python train.py --n_layer=10 --n_kv_head=4 --norm_place="pre" --attn_scale=0.416 --init_std_o=0.0139 --schedule="wsd"
Each number is 128 + 32 x the weight over its row's rms, rounded and kept within 0 to 255. Layers, rows and columns count from 0. Numbers have three digits each. The size before them is the row's rms in percent of the matrix's.

# k: layer 7 attention key, 128x128, rms 0.276, rows 25-39, columns 0-63
# q: layer 7 attention query, 128x128, rms 0.266, rows 26-39, columns 0-63
# v: layer 7 attention value, 128x128, rms 0.444, rows 0-31, columns 0-63
# o: layer 7 attention output (transposed), 128x128, rms 0.615, rows 0-31, columns 0-63
k25 082:105108142165122141133179159127143095095174118140112107095109125121143130146148114159110127151107123127200104192091115172137095173136130139151121160062116191190138083164134099109128049106137177
q26 111:121099109108092164140113163063126111166109107126153217090095154159130062106146028118134130098043151155066160085159106166118184142074135150138131125112095167115164107124149128146149170114118104
k26 095:142055144161144165117130136161152121127144121125071198117131123062135149112127126189111098127097143164112156175168101070175167063132138142157136140081103119077127122064127132116134172135117155
q27 102:168111124088184149113137186075136129204147137113124130135084076121125116199073130126127111143145177140128125098126192129114147176078181079210092143102135128098139199091079137161125151114151137
k27 100:133138188126141107110094104172116121154143120128120145145143116155201116166115149146122162175061112124067081162147169104201063129097081102071120146159165161031079108122107102140105136126095065
q28 100:177164116128109125130184098105085123174136151120160158091113089170145151123127112099102081199123143102115143130090131160129105064132076144106058037114104132151133176120087165106136111153135149
k28 095:054139112116147149195179123124127147124103105129106090161074121139133080086115134038090098147154195159174116131170158115116169155148101106185104118139103142152148189138124147096077106178139190
q29 103:204090227148145149161134153088146155098110062145146176114170116094095183180174134145114075121144158093143107127133114104153125115194107096070151151161111113173113103183115082109108111102090097
k29 090:154154068134133120106176090146143101144152111156166103131164103142160123147135100126132158163126109153139172100133151158109166168127167119155078066126125143118134115116104138085084180135137117
q30 090:135108129109124163089135193125120128116120130111117148167120206128149106179128120142127129065096122148164136151196054140147131102168170053137128222147079147086136124126110136106126096141180121
k30 091:119128147170109193107119159154099147108150123129143154170073104122143135121086127144132214158125149112064094131109149135183132151056146185105080087155130133170163066125143103101137137168106124
q31 093:161130110187109117076129139124116128097101181175112131120167102117138116164107208073147188155129116064159109145149139105124110132132149072173146156132092185213151141096141096112114160171184174
k31 091:170146095128046141129113175041128115144111200114142128161147153085124106143129046136201189148107120156134139105111126188116152121123125112138162078162138116188116123143183149121102128110118101
v0 087:150137145183128127138146106126152069129089151137152129048100116127110129096121118134130158080114139114165156113137130028171174155086125128158100095168142130104113117139135136115124137133051120
o0 087:105096078121143152042113154096139126111125187125137121148088163058134082132091048093157117099112115130111109122178148071104186133143103157150144140134177157138111159153102114091107125162167147
v1 079:109129105183113113098143167163103160174135104129120154053130126103183119112084060084100111087126079184085141104088090142094145156111094103166159152101150158103121103101084195109138092120170159
o1 077:104145115112098150170106112160143160126057093128100182091191127101175169123174189159091168120105087178177153137118143092135114107093164147168103157094152145091161131134097073079128118113116190
v2 078:145115149147097072160123133087165129118066092119116148116161153125186121153157162127187119156098071130142111149128184127124160142154153125096119154158143146135151121062130107160178179130114159
o2 083:147139147137121121106080133173146105152060117103156148105166109117117066087113166126153104086111160155135105105172160117167174093135154116109145161090124185085120057125083057210146114165139114
v3 080:102118161116105104146134143113162117108177145115148184156123121123133127118104077088086123091128162117146162134165188090063162166150134179141151175112108123169149157099088159140157106123082114
o3 080:096155097162084093121160135100124107116142087165136110202109170130129116169119170126116165189165122160127121143148116106080093141100118136098173184168117138186223137094105095092121180167061123
v4 075:083134094123098132128107138125186149131141110182134056131127223115139142086172119177093120199098117168142090091138172124114148120115114064148143122082113159091135122110193120133105095113085120
o4 075:211126099153126095134150141108136069175076125064107149147183088069131168115152128124138091080134139127092117102118178139153110099121126141105143149148100130087145048154137156112128116137138108
v5 081:150133144118133148155169146127108116090121114111144170136145103084106139112141155112130130169103085091161068085085205113095118073138114174165073154089079110130118076135164164182119116119198147
o5 081:152099155086126103119115084095106187138105098151124129086087141109079101194110111132168134119140125111075137082121126083125120108104153138151099137182181137093067086108138135163098137120189124
v6 084:146112110116119204151115124075084097114158183124143167162139125148145118142146157140145151205169153129169160220081169152111128101081142114206196133083069136168081136138122121133144117112140160
o6 087:124124115092177110143105144113123134120181123071098107130145079156100143084178170121108143090080132109156146200121137172149121103118147090147143126120145144101153089062127106162136179144071156
v7 084:117082094155164123114073182125107198084112180130135126108157189083142181104135139120179141097119095113117090199178151121179100125146176158107146171126137157114154128148119091148097181099141151
o7 083:079143111154142124110153132139094129133138113136046110111160162088108042137102174119129150119076160081147137044094146116141130146171138168186160075094068107093121126163136141153180111159092073
v8 086:125176169176119125161112086150078114111103064114097095161099090109035121098121100091149168122112117129158125138128152113125102096110080145109183160129120069095159113125074130150110128143135099
o8 086:119176138120180124109068168146130111129159129115165078125155215144113095118116194126124113084230106118134100145060134081133101148073167153150117135189116114075144121134137129069154104130116140
v9 084:123121122062142116111147151085182147115121180111134043100061135118134137155133144119185138110107078126088080139119165100146105105136129141114099101161124135080109149131190134092155138098091127
o9 085:148092118162079165084137124136126140162148103142119190117103106131117149113121166119140121125143115088161073103113149125169091179182160167083157166095111170144121093069121192168070169093095153
v10 086:114175117151097130151125159128140104123128172090116001073158157172160143141089102099167090203163140107186139122061175122145127183193130132135104139119085167135121117152127110148088109166093119
o10 087:125132125091110141069113180116095097148156101150137132044143123134121217081095084105155137143155142104103144074151162159132164124137136141104130228142088149120165095129119177158144103171155120
v11 082:190124063062160152141148123096113062132159129115090163117166146162122148118111128174146137053139122102144161107162091105133105112131207100082136168170145123146189146171115135120135123129143160
o11 085:124209178081090108141117167132127108165107163105127112158129144112204141115144119101097132130219132086097142136064145156108179145159145086128205101107108167139097164095081084176157110122088124
v12 081:136103189157111083091148135186076112119108095153095100153149097098064114121106067084117124146119159107139082142166179104139124090133138127082116113135109127142148090080116044111076090165127104
o12 081:091088180115099201165152113048124153070152138143162143147145126095066196105118131115160163140146123114100122138141098117100174186092128158129108122160087105089137087158146105116156063093141144
v13 089:114089109152132164114147193133115119144137120101082078118161081125102131113096130103129101086100137178129146194122108148090123106148091057118090091090107112155119096150150096111155067108135127
o13 089:118094185072154141202127083069132179117066060076125126114100204092117156137147160138149120112149097185124093138129114044133132161151079146093139074119123106171155126137096115147147097141128116
v14 086:182117070092146161118134140154142119157129085111155102133116171040138133130092162089144092091128099120161144152096109141108144120054082170085161126178084127128144125150142142182208131098128142
o14 087:142132159137164101171131111143132198127164151124079068122118078167130114176120158141084155114056102100119117107139083142161137141161105117084206174193135138065115146095104131135091121149095112
v15 087:147108135133135104141126149093109162164151105148149112100143166134172088156099116165149108128120125116123101151091126113189103171209120066108144098221168139188139188141094115151063167171069091
o15 086:132123121068126102088157168122075075117117115120119172113168118142183123133131066091139127172161119149134050120168141174140154104116147123115170086136113132169144128116115088115170103081042128
v16 082:148128162168151137114112110129103172185171100116182128097086157185106114129157159114132110101167188138118118093101120124121073073185140151113122138153128116140089096104130107150136115081157107
o16 083:101201091140115121175142128167142084121131189117179187159128140122078183124115113150137074180130163108116206166150140079110105134099174072143112129123116130172100043105171162107157097071114119
v17 084:129155096106118150137121130084151139123124152177209134116164109186087181134130151160143134117140159173136112177111170100152102077117137145123102094119130131144108151157120135118093105082142167
o17 090:166162110138143137103145154117122137113168155111111126058111112153166141109185155061104083073158121155123155101112126093071124158117139162119133126105154117077137115127164185059216184084138097
v18 083:113151157136134110102111098130147065060175156068107182240101145148133104106147150082158125107114117235166095114142100157124170169174155149162137137100083086156159146126129142111059139102106125
o18 086:105157091117161114132097140076186169134202143118136119125124070086129101091064075094097092150146131188091155145121109164125097119098126079185090111100142112103127189083090119158174173134146164
v19 081:096137178111148132167163131104132138186142123131109085133099096126153097096143139108100069046197131118117124133146137129140142160083098117120114179103155119164180161110092174204149161088205141
o19 083:103117110124111153130175156153161115116109162120094145112125169155192065093085132160099129159149120130137121124163078089211124085079067129081072071135115102074137149145076119097121193092059134
v20 080:101130115111135101213108103146163098075102158128132136067124096073121101180136105187128170096152126144108075051180132094083153196150052141110129109098101158142140109173103152119122171085106101
o20 079:149142110138104089098122154150080095136120148098124122115159107132160114131131143104081162146183153110095163094159065132122077171140120153104108060155141150087170201137130071142106099146181153
v21 082:166131184122092142090112081196171062172120163133092168213144180105169114089140090111119118085133135079133128113110140153101123149111156166189124183106105097184088153126122102114145121121073181
o21 078:102186100151155122141082127175145187187125073172137116172118120088171094107136072156120147050146108090140095165124139101211093088128168090142182131170100146100137111156098193131095153138127121
v22 091:110124133146126138160170074093144129113118166157083095108123082101148132136154106148192084101076215089116126106214148155117180061131187116152141080128127132219104164080130127085129187102111126
o22 087:109129152124079116083137133069168105132199110138136165194072146125154073085128133169166047153073140116149111136126145179125154157110156135061112126127138099148153163135146130114110130131130179
v23 079:137101148120161077145181156169081165157169165124098122172121167196139113110088078197052137153203117145121072117144100127125206096155130091145066174135164164093140124166132108105172141116100090
o23 082:173157109049152109127123121122143122103097126172101139070168061087105196121143139122116108151206169121156137155152153127097088122142051118157138124098130097110147122172117067109152163111102116
v24 078:192160079145134115110134095141167165109142109109106043099103112121096085111139112151143122178135128132104136159115110177135123172122126116089106115157105117084158097092141180121089165088096143
o24 075:175121112184137092172182117173125107140137150131113061142190119098145169130075162094138092123150122087132099121161143173108106076193137154149079128135130145139143140142061101125064137072090163
v25 080:128192125147103141177107123145101160067146093139153114123086080125088086211154103086074140085135112150108202165079105150119178132101139118149136155131105081160125092128199066092143109077139173
o25 077:132140115136159182139094189138237167094112096077145143181109163110114157154120157119143171097151095056106166175083115168137115091117089112173148108128131133128171117102133102099125181093172145
v26 077:153130141074181156114139105139129189098133075133125223179127119109100124130162147171121172158174118089168128171124126147144147160161107095145089170175085099065098101145140140112119113170087118
o26 069:154132184161114119161168092131170087162166117162155051153113113099092095107118121118104105150165149141148142170103123061065137082094167112138166150138082119171159086142063144084140148130128139
v27 088:096113133088140137109115187114142157075112161103152109151121171111128099159074146148148132112114143143136118136172171113118160127103142143151098101174078129057073205102131183124116138111153100
o27 088:147099114142210187135109128133147140161174083179123112121118124114184111107118130076105076143047146143144139150078121075119150143141206147139181177097094070085106145142113086142100181133136137
v28 081:111150083154163124089182086168195126090167177153130119192101103164140115169096114101069105130131140126124098133104119167183163118177131093108109129147081088113126120091102137167130078085052125
o28 082:138189106129146104087113101123094146130131097117185033141208130143106126161110099067048106132138174097132117104186160144145124132170078129109104135087108125172121129139151093032131147119151155
v29 084:178089140072178108109090081133132146122122170124093108106205149175076072105104065129115060118166130152129148118115103098129129095098073133156115118119121107085110077154190221104081093124097145
o29 087:139168119162129179148101118121117125173066133146110131138096121102113167090082104116089119181093164117122135118158193131111112126112095122131151159112103084068102129089074165034089078075071134
v30 078:183177105145101102114104087122114175109164115155157127152196137125051132133142135138132136089161047129092118138166084045179111105126114099152158126145123104137136174144094077199133146093133066
o30 079:118124075095069079137169114141125113116120128139142166134117133111172090135172119069153151157177184130115169169105135196129126101138136123159147082145139092093164104129089094119156123095104129
v31 092:159105137126105152105164127134174176108094135152180171153138096122070170142128125105115111168114153131164199185073111170119159123120098173119133085119095082157186128132077125121148063095122090
o31 095:141088093092122079115090104154176176134133105090146040167094120136105127146130117126074120116074115100163145101075122059142137119107116100099155112190122086178087116144106095094193101162158158
q32 074:139182086111069122213146089103085127157168140111070151098088132173133128108106055106128112126080077124134158083196156104167106155145161101130171156130117129169162077119099070148118140157169122
k32 067:116142107166125069075117120098128172015158125111155141139120077157087127101137154132135158125100116103128123126135146172127188177160086143105209112152129120110099124148167140074123134156127086
q33 066:103024209175215123124170136169185063127170145141133107146143089153169167125113146131109149100121143130137111115073175160072163102098120101149097091128141166166143179137119132101160133091114103
k33 062:041090131066136180120117130127124117166162155139057149082101160192097047159099128128127096161124167111081101175163116106118085104126133128130136122130195144100109098117098125157111121088123171
q34 094:131144132135163127141196155142136177148130139118133081166095131076111135126180075126076127142198088145097059132082121148045178092105111194147166129130157141143121183133135127138093106079149145
k34 067:123181063111140111093119097101122120081133078121181125091117066126119125072085142125187144108052143097171116179125121112177154196207108100081154121147095118122133143070144124117127147164114138
q35 085:131255139122156158131124199126101166057118105096201117144125146116098091135119139157108132152140083157176079075163153107105181084119164200117077102141109118106120107089154131145144139148071084
k35 069:112083168174107089072148097124156144136086110112061158112138149104098138156147141157136150059008137157143144134147073123156129140138159163074142121090056174110165086123111093169096123101109157
q36 104:144077154085200128094143099112124150181190075096099110087148151113127100101103190113164151116154158187108165096086111065117153162109112122145149160120159130058116078129148129135156032130134120
k36 093:142222110057118130115082104177125112107133121058133081094094135103192138083138166136149123054107108118136100184150100102167120138153125093128089183123124120153135088106081047079103109172111113
q37 097:098076116092159124103122068133141146115108057157118137108145165126159083118181212176152140138097139123154128077109200144154133142066138144116119102145099096105120113180126165155176103167096131
k37 095:158097129104086098155105087121106137102190091177123169088123093125098168101138157148152139117138052103146079116128127154146151137162135203122155087207159165117190147168132118130140072171133175
q38 111:134105171116184189076172111113189145109104116127109175130131132125136165134099094138103056187188159146102119129139109149104094136095117093145099072126145157049213135105145166108148120120147107
k38 090:190095145150142128114165169063147108054164121136161150172087143105091135167096077137094116165205124162127132155117091136118088121090144113166112113118167068164181125100171132062137133102122152
q39 098:129185124129112125189054132191082151102066165111162082113079148102127098160131105098099093122067047127094174151141161113120072153084162122149193158111105112190095071173192102127144108090126145
k39 084:179137167109101139173089097115151148123115111126145109151136123171093045101098152145143110139164125144122093198162100090112143136140121099137182100120120172107141179158122146147166122077168148